Weights of a small GPT-style language model, trained from scratch on English Wikipedia.
Size: 13 layers, width 320, MLP 1280 tanh GELU, vocabulary 32000.
Training: 517M tokens, 1972 steps.
Each number is 128 + 24 x the weight over its row's rms, rounded and kept within 0 to 255. Layers, rows and columns count from 0. The size above them is the row's rms in percent of the matrix's.

# layer 3 MLP up, 1280x320, rms 0.103, rows 1212-1264, columns 192-255
size [ 85  93  98  98 100  95  93  92  99 124  92 101 102  96  87 106  85 100  85  98 110  89 105  91  99 106 112  91 117 132  82 113  97  98  94 105  90  88  99  97  90 110 100 105  90  92  96 100  88  90 110 104 112]
[[141 161 133 156 159 124 122 140 126 168 166 106 132 136 112 102  90 158 116 136 109  84 111 115 139  99 163 128 105 153 143 109  99 134 126 130 126 122 167 148 105  95 147  94 127 161  88  97 111 167 159 129 165 178 151 112 145  98 158 124 152 137 135  88]
 [110 123 130 109 130 120 102 151 104 161 104 174 127  97 117 162 165 152 135 148 143 151 135 146 112 122 155 145 155 163 113 176 117 140 146  67  66 102 130 148 119 142 135 107 131 137 150 115 138 126 122 148 153  80 128 147  87 162 147  99 152 127 117 130]
 [111 126 178 141 118 124 128 116 128 176 151 153 172  56 120  99 131 140 124 144 108 106 108 128 144 143 112 133 135  96 147 161 115 144 175 147 138 147 141  86 150 144 110 132 153 126 109 164 103 136 107 128 179 115 136 132  96 116  68 134  84 100 113 113]
 [172 120 110 127 134 145 132 143 120 125  98 156 115 111 151 117 110  68 103 104 114 139 137 127 132 125 130 134 124 188 172 128  84  91 110  69 117 108  80  98  89 133 115 140 109 151  98  97 115 144 122 130 103 115 144 133 146 130 139 103 112 137 145 142]
 [145 147 123 167 119 156 154 101 146 110 168 120 119 142 131 105 161 175 117 111 148 141 122  64 119 113 133 133 149  98 130 106  88  96  60 140  85 149 130 165 123 113 159 116 178 145 116 115  76 164 152 120 146 127 126  96 135 165 132 127 139 171 143 108]
 [125 167 136 137 118 140 119 140 104 151 178 115 149 107 131  86  90 156 103 100 139 154 150 114 127  37  99 150 132 125 128 124 115 146 110 113 120 131 143 112 124 123 127 151 163 144 111 111  98 174 138 141 156 136 100 177  42 166 106 135 112 131  93 105]
 [122  97 151 118 125 138 126 119 110 138 118 119 115 107 156 139 133 103  89 151 134 140 130 121 114 166 136  99 148 132 158 166 131 103 105  78 193 169 116 153 135 173  58 119 144 149 158 134 168 111  93 130 128 127 161 161 149 154 116 124  99 113 105 147]
 [121 147 167  96 153  75 106 124 176 178 129 127 116 121 111 127 145 119 111 124 121  79 140  95 113 147 164  93 111  85 116 132 128 100 114 133 118 112 132 110 130 123 123 168 134 146 161 158 155  98 173 122  80 130 129  91 121 113 117 106 103 117 132 124]
 [138 148 160 150 116 114 150 150  88  95 120 154 112 110 119 114  87 118 180 117 154 147 143 147 132 136 116 117 122 121 184 128 105 126  91  63 121  98 146 118 101 138 120 135 156 122 157 152 160 140 114 118 151 132 125 141  95 105 121 145 151 118 160 123]
 [156 120 119 129 101 149  85 139  77 120 145  85 114 153 120 127 156 144 139 109 123 122 133 124 116 108 133 136 177  97 164 113 124 177 140 119 113 138 120 138 128 113 134 142 153 186 140 113  96  85 120 101 173 114 150 144 111 142  85 121 160 106 118  92]
 [127  96  94 110 147 120 171  89 174 140 127 145  89 128 138 133 164 154 141 107 109 111  78 108 126 138 119 119 115 100 124 146 121 113 138 120 109 122 129 137 125 187 144 106  84 110 149 125 129 161 114 157 135 104 105 122 147 159 102 130 140 140 121 161]
 [119 129 116 134 127 150 108 106 106 127 153 102 168 138 171  87 117  97 125 121 131 124 120 120 121  93  88 166 111 103 148  96 133 145  92  98 141 138 105 118 141 140 133 118 121 139  94 162 151 123 130 136 137 112 142 126 130 155 145 160 108 111  95 170]
 [137  99 137 149 114 188 116 137  98 129 107 132 117 123  93 140 127 139 114 121 133 143 102 118  72 175 154 111 103  94 183 154 130 101 140 108 149 121 146 120 104 139  81 117  97 131 167 144 160 121 137 133 117 112 113 104 155 127 116 153 159 111 161 116]
 [156 121 145 165 115 131 117 132 149 141 139 148 122 132 149 115 103 135 115  94 136 120 149 127 174 115 165 154 184 131 131 148 126 140 139 133 123 137 160 146 137 110 114  53 137 176  90 123 159 141 158 142 105 137 135 120 122  88 134 138  79  98 163 126]
 [104 100 124 121 131  90 154 183 149 131 127 104 205 102 137  89 137 141 140 137 106 131 110  97 109 140 131 124 150 160 112 155 100 124  90 129 130 121 127 145 145 172  81 105 124 123 108 125  87 125 118 102 118 110 110 101 149 160 156 143 162 131 112 170]
 [ 95 119 131 109  80 159 142  98 125 101 172 117 129 151 103 153 185 107 123 118 111 121 105 137 100 155 145 169 133 132 123 131 155 124 106 153 102 132 131 128 102 116  94 166 148 145 130 118 105 173 122 102  90 103 111 123 102 139 150  97  99 159 153 110]
 [140 119 139 121  76 158 135 143 130 171  82 100 189  96 141 109  91 130 191 179  93  78  88  98 120 127 138 117 140 195 147 117 166 161 133 158 109 114 143 132 146 145 126 127 177 140 118 184 111 115 113 167 109 109 113 125 151 122 185 121 146 101  85 114]
 [133 123 131 141 102 125 135 103 147 135 111 115 116  94 127 100 109 165 122 110 155  84  96 103 139 124 115 159 102 140 158 128  98 148 158 117 122 144 119 142 121 115 148 139 138 129 164 124 151 120 147 137 121 111 103 143 125 118 133 122  80 119 103  96]
 [120 146 164 118 112 182  79 146 151 143 113 144 135 121 144 141  91 138 138 143 101 130 116 153  64  78 127 132 129 105 103 121 128 170  97 117 107 119 130 141 111  98 114 162 153 163 128 146 140 135  98 139 137 133  95 131 145 166 121 137 125 158 144  28]
 [118 149 110 176 120 120 182 114 164 145 127 105 142 171 115 121 108 114 140 121 113 144 110 145  77 124 111 154  98 139 146 158  66 101 146 130  99 110 167 125 135 111  92 148 160 164 111 139 120 133 137 158 116 127 126 162 116  57 115 186 135 138 149 164]
 [ 91 149 149 150 149 155  88 169 140 137 123 127 119 171  73 149 133 121 156  83 101 130 162 151 116 159 163 113 129 115 155 111 106  98 111 112  97  96  89 119 156 119 155  91 114 149 115  96 132  98 133 142 142  87 169 103  88 134 131 107 163 140 115  77]
 [149 164 122 151 125  94 115 126 188 130  96 112 148 125 140 129  73 128 100 120 109 117  93 111 184 156 131 141 100  94 129 171 139  81 163  80 176 129 134 134 153 130 107 113 168 106 151 157 125 166 138 152 105 141 119  80 107 163 114 120 144 142 132 118]
 [104 179 127 137 121  96 137 107 176 152  91 135 138 119 128 149 157 129 116  83 172  93 134  87 114 136 124  92 167  81 155  94 136 153 160 107 113 124 109 145 106 125 156 133 132 123 125 106 146 171 106 133 115 150 118  89 116 183 127 110  77 114  78 152]
 [111 124  81 160 131 179 100 131 117 149 147 112 149 119 131 138 128 107 161 152 143 155 144 131 115  85 177 139 126 115 128 144 124 153 112 102 133 109 126 161  88 168  90  81  83 137 157 152  85 122 127 146 166 160 124  69 147 134 129 117 169 141 144 154]
 [174 166 143 113 143 115 135 144 142 105 101 142 153 119 143 174  99 114 179 111 146 159 101 103 186 127  88 113 128 121 151 108 142 141 103 134 129 114 125 125 130 122 102  72 129 112 110 105 109 148 151 108 125 133 145 138 130  91 168 112 116 141 111 125]
 [115  70 122 105 141 116 131  96 186 123 169 131 143 130 123 138 128 142 154 116 118 108 105  76 161 111 160 113 126 154 143 169  77 147 106  85 109 132 157 130 126 125 166 136 167 129 131 120 117 112 163 107 124 102 135 158 134 113 133 155 145 142 178 120]
 [119 151 166 123 160 114 110  99 117  87 116 123  98 145  94 122  86 111 124 142 116 120 112 129 129 105 142 113 115 111 177 135 139 141 183 149 108 104 129 147 159 162 150 105 119 133 149 134 165 117 141 109 104 162 113 130 138 124  92 111 140 133 124 148]
 [146 111 159 120 125  95 123 160 127 158 153 112 109 170 144 139 114  96 156 136 142 136 113 137 102 172 155 123  70  89 165 138 141 104 161 121 218 128  74 134 182 117 130  85 122 156  87 118 125 165 106 130 124 124 146 136 134 114 141 136 130 144 116 128]
 [133  98 116 123 125 154 140 135 134 154 137 119 131  88 131 167 122 146 143 112 116 105 147 118 171 139 176 142 108 169  97 126 155  93 133 140 170 135 130 133 140 106 150 151  99 148 109 132 125 106 177 144 140 133  86 115 102 144 118  92 124 101 152 138]
 [150 149 131 148 125 126 131 104 160 139 127  80 160 112 133 123  86 155 129 114 102 125  83 152 115 144 116 108 125  83 110 121 142 125 121 105 106 110 123 115 112 104 115 111 139 148 114 131 112 104 154  90 143 132  84  94 136 141 142 100 195 132 119 120]
 [ 95 145 170 170 147 142 154 111 126 146 110 134 114 165 165  88 109 176 118 141  85 114 124 129 160 150 112 136 171 125 105 122 110  95 103  79 122 125 148 154 127 166 126 118 163 139 155 110 109 160  81 127 147 121 149 139 146 126  99 138 113 113 113 105]
 [102 141 137 134 109 124 162 103 114 143 143 135 146 133 133 166 130 126 150 144 137 135 116 136 137 136 153 108 124 163  99 147 111 150 134  77 142 113 105 176  94  98 119 102 112 123 122 163 176 120 114 148 172 144  94 172 130 134  84  91 122 101 154 110]
 [ 96 112 128 158 146 125 145 160 147 169 121 120 128  90 144 113 138 151  94  86 159 159 128 131 164 125 156 120 139 129 134 147  76 124 148 132 141 127 132 107 140 101  91 134 150 159 161 129 130 144 165 121 107 144 123 151 110 103 103 110 125 127 138 105]
 [121 117  61  71 121 111 151 120 133 126 181  93 139 162 154 198 157  92 102  99 147 151 147 119 114 149 124 148  80 114 158 100 147  93 126 102 107 118 129 131 143 139 139 129 101  89 122 141 169 130 137 132 118 123 114 107 130 126 111 140 133 111 113 110]
 [158 135 121 145 133 127 153 147 158 133 119 105  97 141 149 125 140 113  97 125 120 115 119 154 125 127 122 131 123 143 159 118 178 124 114 132 113  90 112 126 115 101 111 133 134 128 147 160 119 113  99 122 121 110 103 142 130 132 160 114 129 117 162 135]
 [142  72 114 134 131 126 108 136 128  96 148 169 131  77 137 120 108 120 130 104 121 122 142 171 152 116 109 131  82 167 147 138 112 141  88 113  95 107 150 112  96 163 111 164 101 115 148 148 107 132 126  98 100 135 114 113 116 117 126 120 168 103 144 103]
 [106 158 136 140 121 139 114 100 131  80 126 115 130 122 132 163 113  96 102 126 158 136 139 181  94 143 113 114 176 156 116 106  97 120 156 150  99 140 142  92 128 130 152 138 135 124 141 109 175 130 151 169  99 140 112 143 127 141 122 122 120 134 110 108]
 [117  91 126 142  95 144  70 135 108 123 140 158 161 105 163 103 105 165 115 106 113  95 109 123 131  96 176 141 131 154 133 156 159 133 116 145  92 149 141 154 104 124 121 109 118 103 130 135 123 100  94 118 133  96 129 135 133 130 123 146 159 146 107 154]
 [136 139 158 142 170 201 156 147  79  70 140 160 139 171 133  93 140 110 134 119 104 161 120 132 107 124 103 114 121 158 119 133 106 153 146  90 138 130 130 146 130  76 154 115 107 139 134 139 109 133  71 103 108 133 139 108 137  89 102 137 120 121 155 142]
 [139 116 162 106  96 134 152  88 136  90 137  99 130 130 137 161 167 128 140 117 143 101 108 118 163 101 123 144 131 145 121 148 127 159 117 131 143 112 123 154 151 148  79 162 137 165 129 145  85 128 130 108 109  99 116 140 150 106  96 158 161 158  93 137]
 [133  99 163 127 107 112 151 112 142 113  50 105 108 148 169 100 163 116 156 124 135 112 129 117 134 102 162 138 116 120 137 161 165 118  99  96 140 122 142 173 116 155 137  91 126  83 136 134 108 112 130 199 112 135  88 116 104 113 125 119  93 108 158 123]
 [111 134 104  86 139 138 160 117  91 147 127 118 127 136 180 144 134 134 145 149 139 130 132 149 138 141 139 119 133 106 132 128 136 112 153 123 144 101 175 136  84 109 135  95 133 145 121 101 149 137 164 121  97 170 161 114  74 161 160  98 140 143 140 119]
 [135 141 164 131 127 149 140 154 110  96 135 154 108 139 186 124 133 135 130  89 154 110 119 140 129 149 149 133 147 120 167 121 118 107 116 106 117  73 131 137 117 114 137 121 137 119 178 163 119 155 110 109 122 119 122 124 119 118 138 111 134 158 109  93]
 [117 110 156 123 131 152  82 113 126 121 150 116 121  93 105 134 143 114 134  76 143 104 167 129 108 107 118 138 130 163 125 178 106 139 139 166 145 143 108 134  98 107 106 129 117 124  90  95 144 127 199 131 171 104  99 118  82 106  96 131 181 151 137 138]
 [147 125 121 146 124 146 167 157 121 155 139 157  72 139 124 115 107 144 143  96 104  99 132 124 129  91 133 110 159 141 117 122 132 132  96 113  78 115 105 108 160 131 144 139 113 111 102 137 118 107 108 106  64 170 139 106 132 122 138 117 158 132 110 134]
 [117 131 115 119 140  92 120 142 134 181 166 152 149 122 133 115  75 147 137 116 103 104  90 126 142 121 120 103 127 146 125 159  95 144  85  95 107 158 184  86 140 146  89 115 146 144 147 143 119 196 112 105 139 132 110 143 117 148 179 169 194 105 154 142]
 [155 113 121 147 132 109  74 125 129 117 138 165 126  88 111 138 113 162 105  84 113  97 133 130 125 107 148 170 156 124 174 146 157 146 130 126 121 133  97 110 142 139 144 148 127 154 136 137 144 136 135 128 110 138 141 150 102 149 112 124  97 169  88 128]
 [ 66 106 147 112 119 134 127 157 144 168 146 139 124  82 162 115 169 146 154  70 124  91 168  86 113 146 119 119  99 105 117 135 137 134 128  70 132 138 114 144 152 121 150 165 135 150  51 139 140 153 124 152 127 122 102  89 151 137 130 112 138 135  89 132]
 [ 86 143  92 121 164 117  63 116 165 140 113 129 124  90 120 147 154 142 135  92  98 143 177 100 125 104 115 134  99 105  94 130 128 125 154 115  93 139 124 126 175 111 163 127 112 116 114 136 147 157 138 154 180 104 101  93 154 144 175 145  94 132 129  95]
 [132 151 155  94  88 127 117 138 106 139 155 146 160 119 129 142 113  96 129 117 129 121 114 172 154 149 132 121 127 120 162 128  94 114 104 122 113 129 114  61 104 124 151 130 120 144 175 142 172 112 110 135 142 120 124 124 163 131 121 130 184 152 112 138]
 [143 111 116 111 103 122 165  98 125 155 115 114 127 103  91 129 119 178 155 166 151  98 139 157 121  70 130 131 123 118 154 144 123 131 124 125  91 129 106 129 133 143 107 126 165 107 104  56  98 117 139 153 161 108 125 140  95 150 139 151 130 160 129  73]
 [105 122 104 155 101 101  84 167 159 153 124 150 158 149 152 105 125 125 169 101 127 112 114 141 121 199 124 136 141 103 111 149 129 131 137 116 142  86 106 140 137 109 126 142 123 108 161 125 149 122 147 131 140 103  90 127 104 116 107 140 116 116 160 155]
 [ 94 125 124 102 154 142 115 140 131 162 116 129 121 147 158 107 115 117 133  88  97 145 104 154 159  93 103 122 119 111 137 125 111 144 148 128 106 168 117 119 125 105 148 108 104 139 158 148 148 130 150 173 148 162 125 169 108 150 147 139 142 113 124 166]]
# layer 3 MLP down (transposed), 1280x320, rms 0.0883, rows 1212-1263, columns 192-255
size [ 95  95  97  97  97 101  96  91  97 102  93  91 104  98  96  99  97 108  91  99 108  89  99  99 103 106 101  94 112 100  95  92  96  88  93 102  98 106  99 102  95 104  95  99  95  95 101  95  97 100  97 104]
[[117 135 134 112 123 128 125 129 142 145 108 135 123 128 113  95 105 172 123 104 149  95 132 111 127 148 148 134 137 101 132 143 124  96 144 106 140 122 121 153 145 162 136 145 133 108 169 149 103 127 167 100 128 115 148 111 124 114 129 141 146 131 122 147]
 [151 164 171 119  92  86 139 123 131  85 124 142 135  57 131 114 151 143 104 122 103 101 124 134 105 103 132 174 131 112 163 121 112 115 132 111 131 106 124 125 115 107 149 109 145 111 124 132 136 156  92 149 126 130 137  80 141  96 154 125 131  86 163 130]
 [122 123 138 101 157 142 143 159 107 113 134 150 103 120 159 114 153 171 164 130 110 133 166 195 138 110 119 154 148 111 133 134 127 172 111  93 132 109 109 135 106 155 101 118  91 113 103 114 116 125 168 115 112 134 174 130 143  90 180 113 146 117 113 126]
 [160 114 151 166 156 134 135 134 131 139 160 133  99 137 116 109 136 110  93 132 100 118 140 146 123 130 123 143 113 139  94 157 106 143 118  96 105 159 151 119 177 125 132 165 118 127 122 160 118 122 124 134 126 124 103 129 126 134 128 171 115 126 141 127]
 [126 118 137 119 119 144 158 140 107 143 135 142 166 134 145 123  95 164 103 169 123 137 131 135 135  86  95 121 134  69 134 127 109 164 121 144 141 144 140 138 136 119 171 112 186  89 101  72  82 144 166 110  95 131 138 157 132 148 163  69 109 118 120 143]
 [129 133  87 114 118 122 109 174 131 140 114 102 106 124 154 153 139  95 109  97 114 147 134 166 159 132 170 115 149  90 169 109 112 123 109 144 176 123 140 106 150 114 145 145 123 146 150 153  96 108 146 135 126 104  85 136 117 107  88 155  94 154 150 127]
 [134 163 126 118 103 142 126 109 141 131 147 136 126 158 156 118 131 167 171  83 130 113 134 131 133 106 143  81  90  94 144 122 122 134 124 133 141 125 140  83 155 138 167 187 143 140 112 114 103 136 180 130 123 122 133 154  93 117 128 121 124 109 121  75]
 [132 131 123 133 123 133 148 165  84 114 155 113 130 107 126 133 142 152 111 150 130 138 154 139 136 105 140 147 118 126  95 136 128 115  96 125 131 143 118  88 117 173 109  83 134 136  72 109  65 144  99 126 144 151 148 178 170 128 157 175 134 125 110 127]
 [106 163 127 124 127  87 131 162 145 107 116 119  99 124  94 119 100 117 114 132 106 115 167 121 102 142 126 120 118  75 134  69 165 165 107 128 101 100 136 175 100 100  91 139 125 114 119 142 147 151 147 155 120 139 140  97 133 126 156 107 127 138 137 153]
 [105 117 121  58 124  62 138 125 104 131 148 155 117 102 119 143 175  93 113 112 103 141 129 159 136 132 140 105 135 104  88 132 139 122 129 131 130 154 148 132 153 151 123 124 103 162 106 151 136 167 157 117  88 123 148 146 121 163  83 137 100 149 139 107]
 [139 114 111 139  98 124 153 117 116 116 159  95  84  91 114 124 140 136 112 146 134 104 136 114 129 121 107 137 166 115 130 145 163 144 119  90  98 119 146 107 132  87 131 130 160 138 117 103 149 118 110 102 142 149 112 147 120  97 135 141 146 123  99 151]
 [133 134 107  97 107 144  91 110 129 132 100 163 155 106 110 142 149 130 136 167 155 136 150 114 154 116 132 117 182  99 101 144 122  97 110 160 164 104 146 108 113 131 124 150 138 122 113 148 150 136 164 148 114 180 111 130  94 111 118 120 155 111 170  84]
 [150  83 133 143 163 137  95 138 122 126 131  99  86 157 110 113 131 139 135 135 130 127 120 141 131 150  96 150 101 125 125  94 136 106 130 116 107 141  71 120 151 166  93  96 161 143 149 154 120 137 160 164 136 103 113 136 133 137 157 122 128 163 131  93]
 [115 123 141 123 121 126 116 105 134 105 149 149 106 151  85 110 138 101 141 130 129 101 137 138 145 153 161  84 125 147 129  69 187 125 115 127 123 107 121 154 115 176 123 134 125 161 151  95 130 146 155 111 176 124 140 136 105 146 110 129  93 118 114 126]
 [151  75 134 136  93 133 160 156  76 106 116 112 102  77 165  89 170 134  93 133 138 118 147 115  73  89 126 136 125 122 149 124 126 131 139  74 103 179 117 163 119 106 109 134 136 160 186  90 128  93 123 119 158 140  94 107 105 107 138 126  93 121  87 122]
 [102 148  97  79 137 133 109 131 138 153  84 160 140 122 190 129 108 101 134 108 203 141 120  97 202 137 163 108 133 138 119 136 108 130 122 115 187 157 156 100 123 127 158  73 150 157 131 102 132 134 121 142  94 103 133 152 104 145 104  89 142 136 116 140]
 [ 74 146 123 130 106 148 142 121 166 132 165 138  90 151 138 125 130 110 115 114 131 123 109 119 116 144  88  96 113 189 156  84 143 144  95 154  93 114 144 170 106  99 135 133 117 154 110 119 115 124 142 162 133 170 157 144 111  93 128 165 133 141  78 154]
 [ 59 153 103 145 122  70  91 134 153 135 103 104 135 156 135 155 120 135 146 112  96  94  94 148 108 162 119 144 132 160 155 137 169 145 124 161 116 126 111  86 146 131  69 117 156 160 143 111 117 129 129 145 115 128 128 105 105 153 111 139  85 129 141 135]
 [179 132 128  98  83 121 132 130  79 104 154 155 145 144 169 114 119 104 124 135 108 109 111 165 152 162 125 106 153 145 107 104 142 114 118 125 136 131 109 123 121 134 146 137 113 110 150 136 112 132 133 120 131 100 181  89 116 113 136 142 122 148 111 117]
 [149  77 135 121 127 110 117 147 138 166 137 142 108 124 115 154 119 144 108 158 133 152 110 162 162 155 147 151 137 129  80 106 120 114 100 147 141 151 129 163 123  93 107 133 127  92 132 129 132 159 141 128 117 143 162 138 116 169 167 120 163 138 101 123]
 [131  99 145 144 114 111 164 131 136 108  97 159 119  90 105 141  82 159 138 130 133 102 137 124 121 154 146 101 145 107  84 120 111 181 169 101 159 121 137 145 155 120 132 124 171 107 127 112 108 108 168 117 144 109 100 132 149 125 132 144  90 162 136 105]
 [174 124  90 123 153 109 129 134  90 124 109 158 122 122  97 148 164 165 101 138 114 101 110 149 104 102 123 124 141 129 136 117 139 142 143 174 126 108  85  97 119 173 165 135 115 128 165 130 119 136 111 164 132 122 124 152 114 136 117 115 162 135 131 155]
 [150 133 146  71 174 140 151 138 135 161 164 153 117 118 162 145 129 175 115 104 139 118 121 141 126 108 158 131 144 181 114 121 150 130 100 195 173 126 128 148 123 155  88 129 117  73 163 135 122 132 137 123 132 142 139 143 151 129 168 139  92 118 118 108]
 [136 122 130 140 117 162 125 117 147 187 119  90 121 168 179 136 130 134 124 121 109 131 177 194 118 139 108 139 129 147 163 124 121 165 185  87 103 130 118  91 124 130 165  90 123 137 114 139 121 145 145 115 119 170 163  95 126 110  99 144 125  89 134 138]
 [138 144 102 158 125 128 133 118 130 128 144  91 138 171 141 155 137  86 131 102  95 129 115 131 155  92 118 119 146 105 138 129 116 144 138 158 128  84  98 114  94 154 198 143 117 155 106 146 112 145 142 128 101 117 166 108 102 111 164 142 125 136 138 160]
 [179 145 131 119  25 163 140  90 110 179 109 157 134 156 151 116 125 116 139 165 162  91 116 112 144 144 133 159 110 106 104 100  77 119 178 153 138 103 116 134 136 126 117 107 116 108 138 146 119 117 135 106  96 126 104 126 118 112 163 133 123 149 126 118]
 [132  72  99 115 130 120 101 138 134 198 147 137 142 143 127 108 146 133 122 109 105 134 149 111 165 105 132 102 170 103 152 169 172 147  83 142 123 194 141 124 131 104 132 173 160 147 152 118 106 115 171 101 144 156 149 140  98 110 124 114 160 173 169 134]
 [151  90  99 127  89 188 104 121 144  98 169 138 142 132 115 106 142 105 110 155 122 125 152 104 119 104 119 161 140 122  96 155  96 116 116 123 103 164  74  83 129 132 123  98 132 154 152 126  95 141 167 148 172 115  96 130 127 100 126 155 158 117 131  94]
 [116 161 119 137 106 141 113 124 111 157 119 148 132 143 136 106 147 145 128 132 164 133 117 142 113 105 150 127 158 144 160 133 122  96 118 134 121 128 142 144 138 114 109  81 103 147 166 163 108 150 125 129 138 119 124 141 116 133 111 119 142  78 141 108]
 [136 140 126 125  97 108  91 158 159 120 132 163 141 112 131 156 172  97 110 185 111 119 151 138 125 105 144 142 139 202  93 110 124  91 118 151 150 108 133 129 133 156 150 107 127 136 102 131 138 129 102 116 133 130 133 133 137 125 111  93 102 135 137 116]
 [144 122 137 176 131 101 134 111 138 126  63 114 107 140  88 145 114 123 115 125 125 163 106 142 107 116 144 155 121 119 115 158 127 155  93 105 164  79 118 121 105 123 168 103 136 152 133 150 137 149 118 172 139 137 132 104 137 100 151 160 165 134 157 108]
 [154  84  87 126 139 112 145 123 149 150 103 125 105 125  93 124 119  92 145  68 123 130 172 115 126 122 129 139 117 114 122 128 159 157 118 175 155 106 140 100 153 126 119 144  91 136 135  79 167 119 140 103 110 112 120 115 109 104  89 126 182 146 107  98]
 [139 174 129 109 109  96 122 146 161 144 147 130 138 202 107 123 144 157 111 190 152 121 101 131 144 146 117 151 106 129 103 104 180  88 111  96 131 117 137 178 103 154 119 170 126 120 151 141 162 142  83 127 114 118 126 140 118 119 153 123 135 118 167 125]
 [143 146 152 137 109 137 142 144 114 123 154 113 122 131 133 115  99 162 187 158 107 150 147 110 119 152 153 107 129  95 137  96 115 141 119 163 131  71 103 127 100 138 121 143 165 120 128 123 111 138 118  96 125 136 147 149 125 111 145 111 137 131 115  99]
 [173 145 122 121 116 129 113  87 137 134 114 132 120  99  88  76 103 157 111 146 147 114 113 147  94 121 129 132 155  70  82 122 118 100 119 140 123 119  99 133 131 116 152 123  91 109 123 169 137 151 160  91 115 119 176 139 113 160 116 121 144 102  97 131]
 [138 174  92 102 140 135 158 132  91 126 142 125 142 128  84 129 180 135  75 144 109 149 139  67 103 123 137 125 118 137 148 112 171 129 126 136 123 118  73 126 122 149 122 153 157 129 116 125 198 129 114  98 119 177 145 134 139 122 136 132 111 106  86 131]
 [100  96 120 115 119 126 121 150 134 119 151 141 137 132 122 109 122 135 116 158  95 134 135 123  94 131 109 109 120 153 146 143 180 139 140 137 147 124 168 109 119 120 141 163 114 117 117 122 109 101 122 122 147 124  96 103 139 126 102 134 137 122 139 135]
 [163 148 152 109 100 105 138 161 129 114 150 156 110 113 116  84 156 114 108 139 123  78  90 149 106 105 118 117 109 140 147 144 115  84 122 161 143 136 117  97 100 137 128 135 100 107  86 126 163 150 109 133  86 134 138 156 120 155  96 126 103 155 127 125]
 [129 162 118 151 143  87 144 136 176 127 100 104 139  99 130 170 131 161 128 141 146 170 131 130 111 143 163  77  83 132 116 182 136 123 141 154 158 132 153 121 127 170  78 125 116  91 113 112 150 133 154 192 116 140 170 118 115 127 119 120 164 121  88 138]
 [ 88 130 101 122 109  89 150 145 136 136 117 130 161 134 131 127 128 145 127 147 147 105 144  88  95 135 136 151 141 133 124 154 127 116 117 132 102 123 143 157 121 134 115 160 150 104  89 102 117 132 125 100 146 120 147 155 149 148 141 138 128 118 114 158]
 [124 126 111 132 158 106 116 100 151 132 136  88 145 106 131 139 140 120  99 144 146 139 117 153 101 126 130 120 130 145  79 148 130 151 157  77 157 113  99  81 112 118 164 113 129 118 142 130 127 160 142 122 139 172 124 139 152 141  92 127 123 155 163  91]
 [179 106 116 140 120 158 150 137 139 107  65  78  92 126 144 107 155 117 122 110 110 132 177 136 137 139 115 104 101  92  90 140 137 124 122 143 150 123 116 153 182 164 108 148 153  95 125 127 172 121  62 125  88  92 158 148 106 115 185 117 113 118 131 124]
 [101 146  88 145 123 135 121 134 148 149 160 149 122 117 100 123 126  75 150 139 149 146 127 100 134 164 105 134 111 115 123 142 134 116  89 163 148 139 129 111 120 109  86 129 118 155 148 117 138 151 119 178 173 175  96 105 149  93 156  82 129 109 114 158]
 [135 149 126 107 118  87 160 125 131 157  67 150 138 162 153 138 129 187 112 149 134 152 151 155 117 172 134  81 107 114 137  84 117 143  61 131 114 145 143 148 122 137 183 130 146  99  88 131  96 101 101 116  76 155 137 132 144 143 138 147 116 122 116 149]
 [101 127 139 176 132  90 115  99 129 144  85 119 182 124 129 123 145 110 140 122 155 158 165  86  99 122  64 146 139 132 138  97 158 148 109 136 143 104  84 175 105 150 119 166 153 130 118  80 119 109 137 152  95  72 105 136 149 130 109 116 197 151 143 107]
 [175  83 154 141 105 178 107 118 162 160 122 118  92 136  85  96 126 163  96 123 141  87 126 117 147 128  90 128 101 130 113  94 171 100  84 110 114 158 162 124 132 152 171  80 150 121 118 128  66 133 116 129  68 138 131 127 145 139 100 168 139 146 128 114]
 [113  92 139  90 117  83 167 135 129 126 153 133 133 100 121 121 127  96 112 129 117 129 130 120 136 168 132 195 128 139 101 157 136 105 136 153 114 133 178 133 107 104 108 118 119 132 113 119 134 109 138 106 116 109 129 159  92 126 152  95 128 137 124 132]
 [134 112 158 177 130 141 121 152 130 136 105 128 141 166 141 139  97 126 120 128  75 133  64 141 125  88 137 133 140 107 130 155 119 146 134 197 151 179 100  93 119 150 115 158  99 121 122 163 108 121  91 181 155 122 123 166 131 122 119 126  99 155 130 133]
 [ 99  78 133 135 107 115 138 101 104 125 121 114 129 147 127  87  92 115 117 169 148 129 161 144 186  92  86 141 121  97 160 113  78 152 124 128 120 125 139 109 131 135 132 112 151  84 122 159 149 131 150 136 115 151 134 153 120  72 137 143 163 122 157 130]
 [149 151 119 156 174 129 141 119 137 123 145 118 144 154  85 108 114 151 162 116 143 134 126 187 120 120 130 114 116 143 131 123 142 126 130 125 122 141 133  94 153 122 165 124  83 107 121 110 156 139 117 101 132 125 100  75 162 129 139 122 122 135 128 174]
 [106 130 115 148 136  81 148 156 134 156 112 144 162 134 115 145 117 158 188 119  96 102 144 120 121 135 139 133 123 171 154 127 177  88 130 113 128 144 141 138 109 108 126 108 123 148 153 144 116 140 129 151 137  93 124 116 128 118 152  92 138  92 110 151]
 [190 154 131 140 119 131  75 121  95 159 154 108 117 155 163  94  84 165 149 139  94 138  63 113 153  93 113 137 123 159 131  82 110 125  98 145 168 154 142 117  88 142 150 111 133 144 111 147  81 123 158 117 116 130 160 115 120 155 110 138 155 129  83 127]]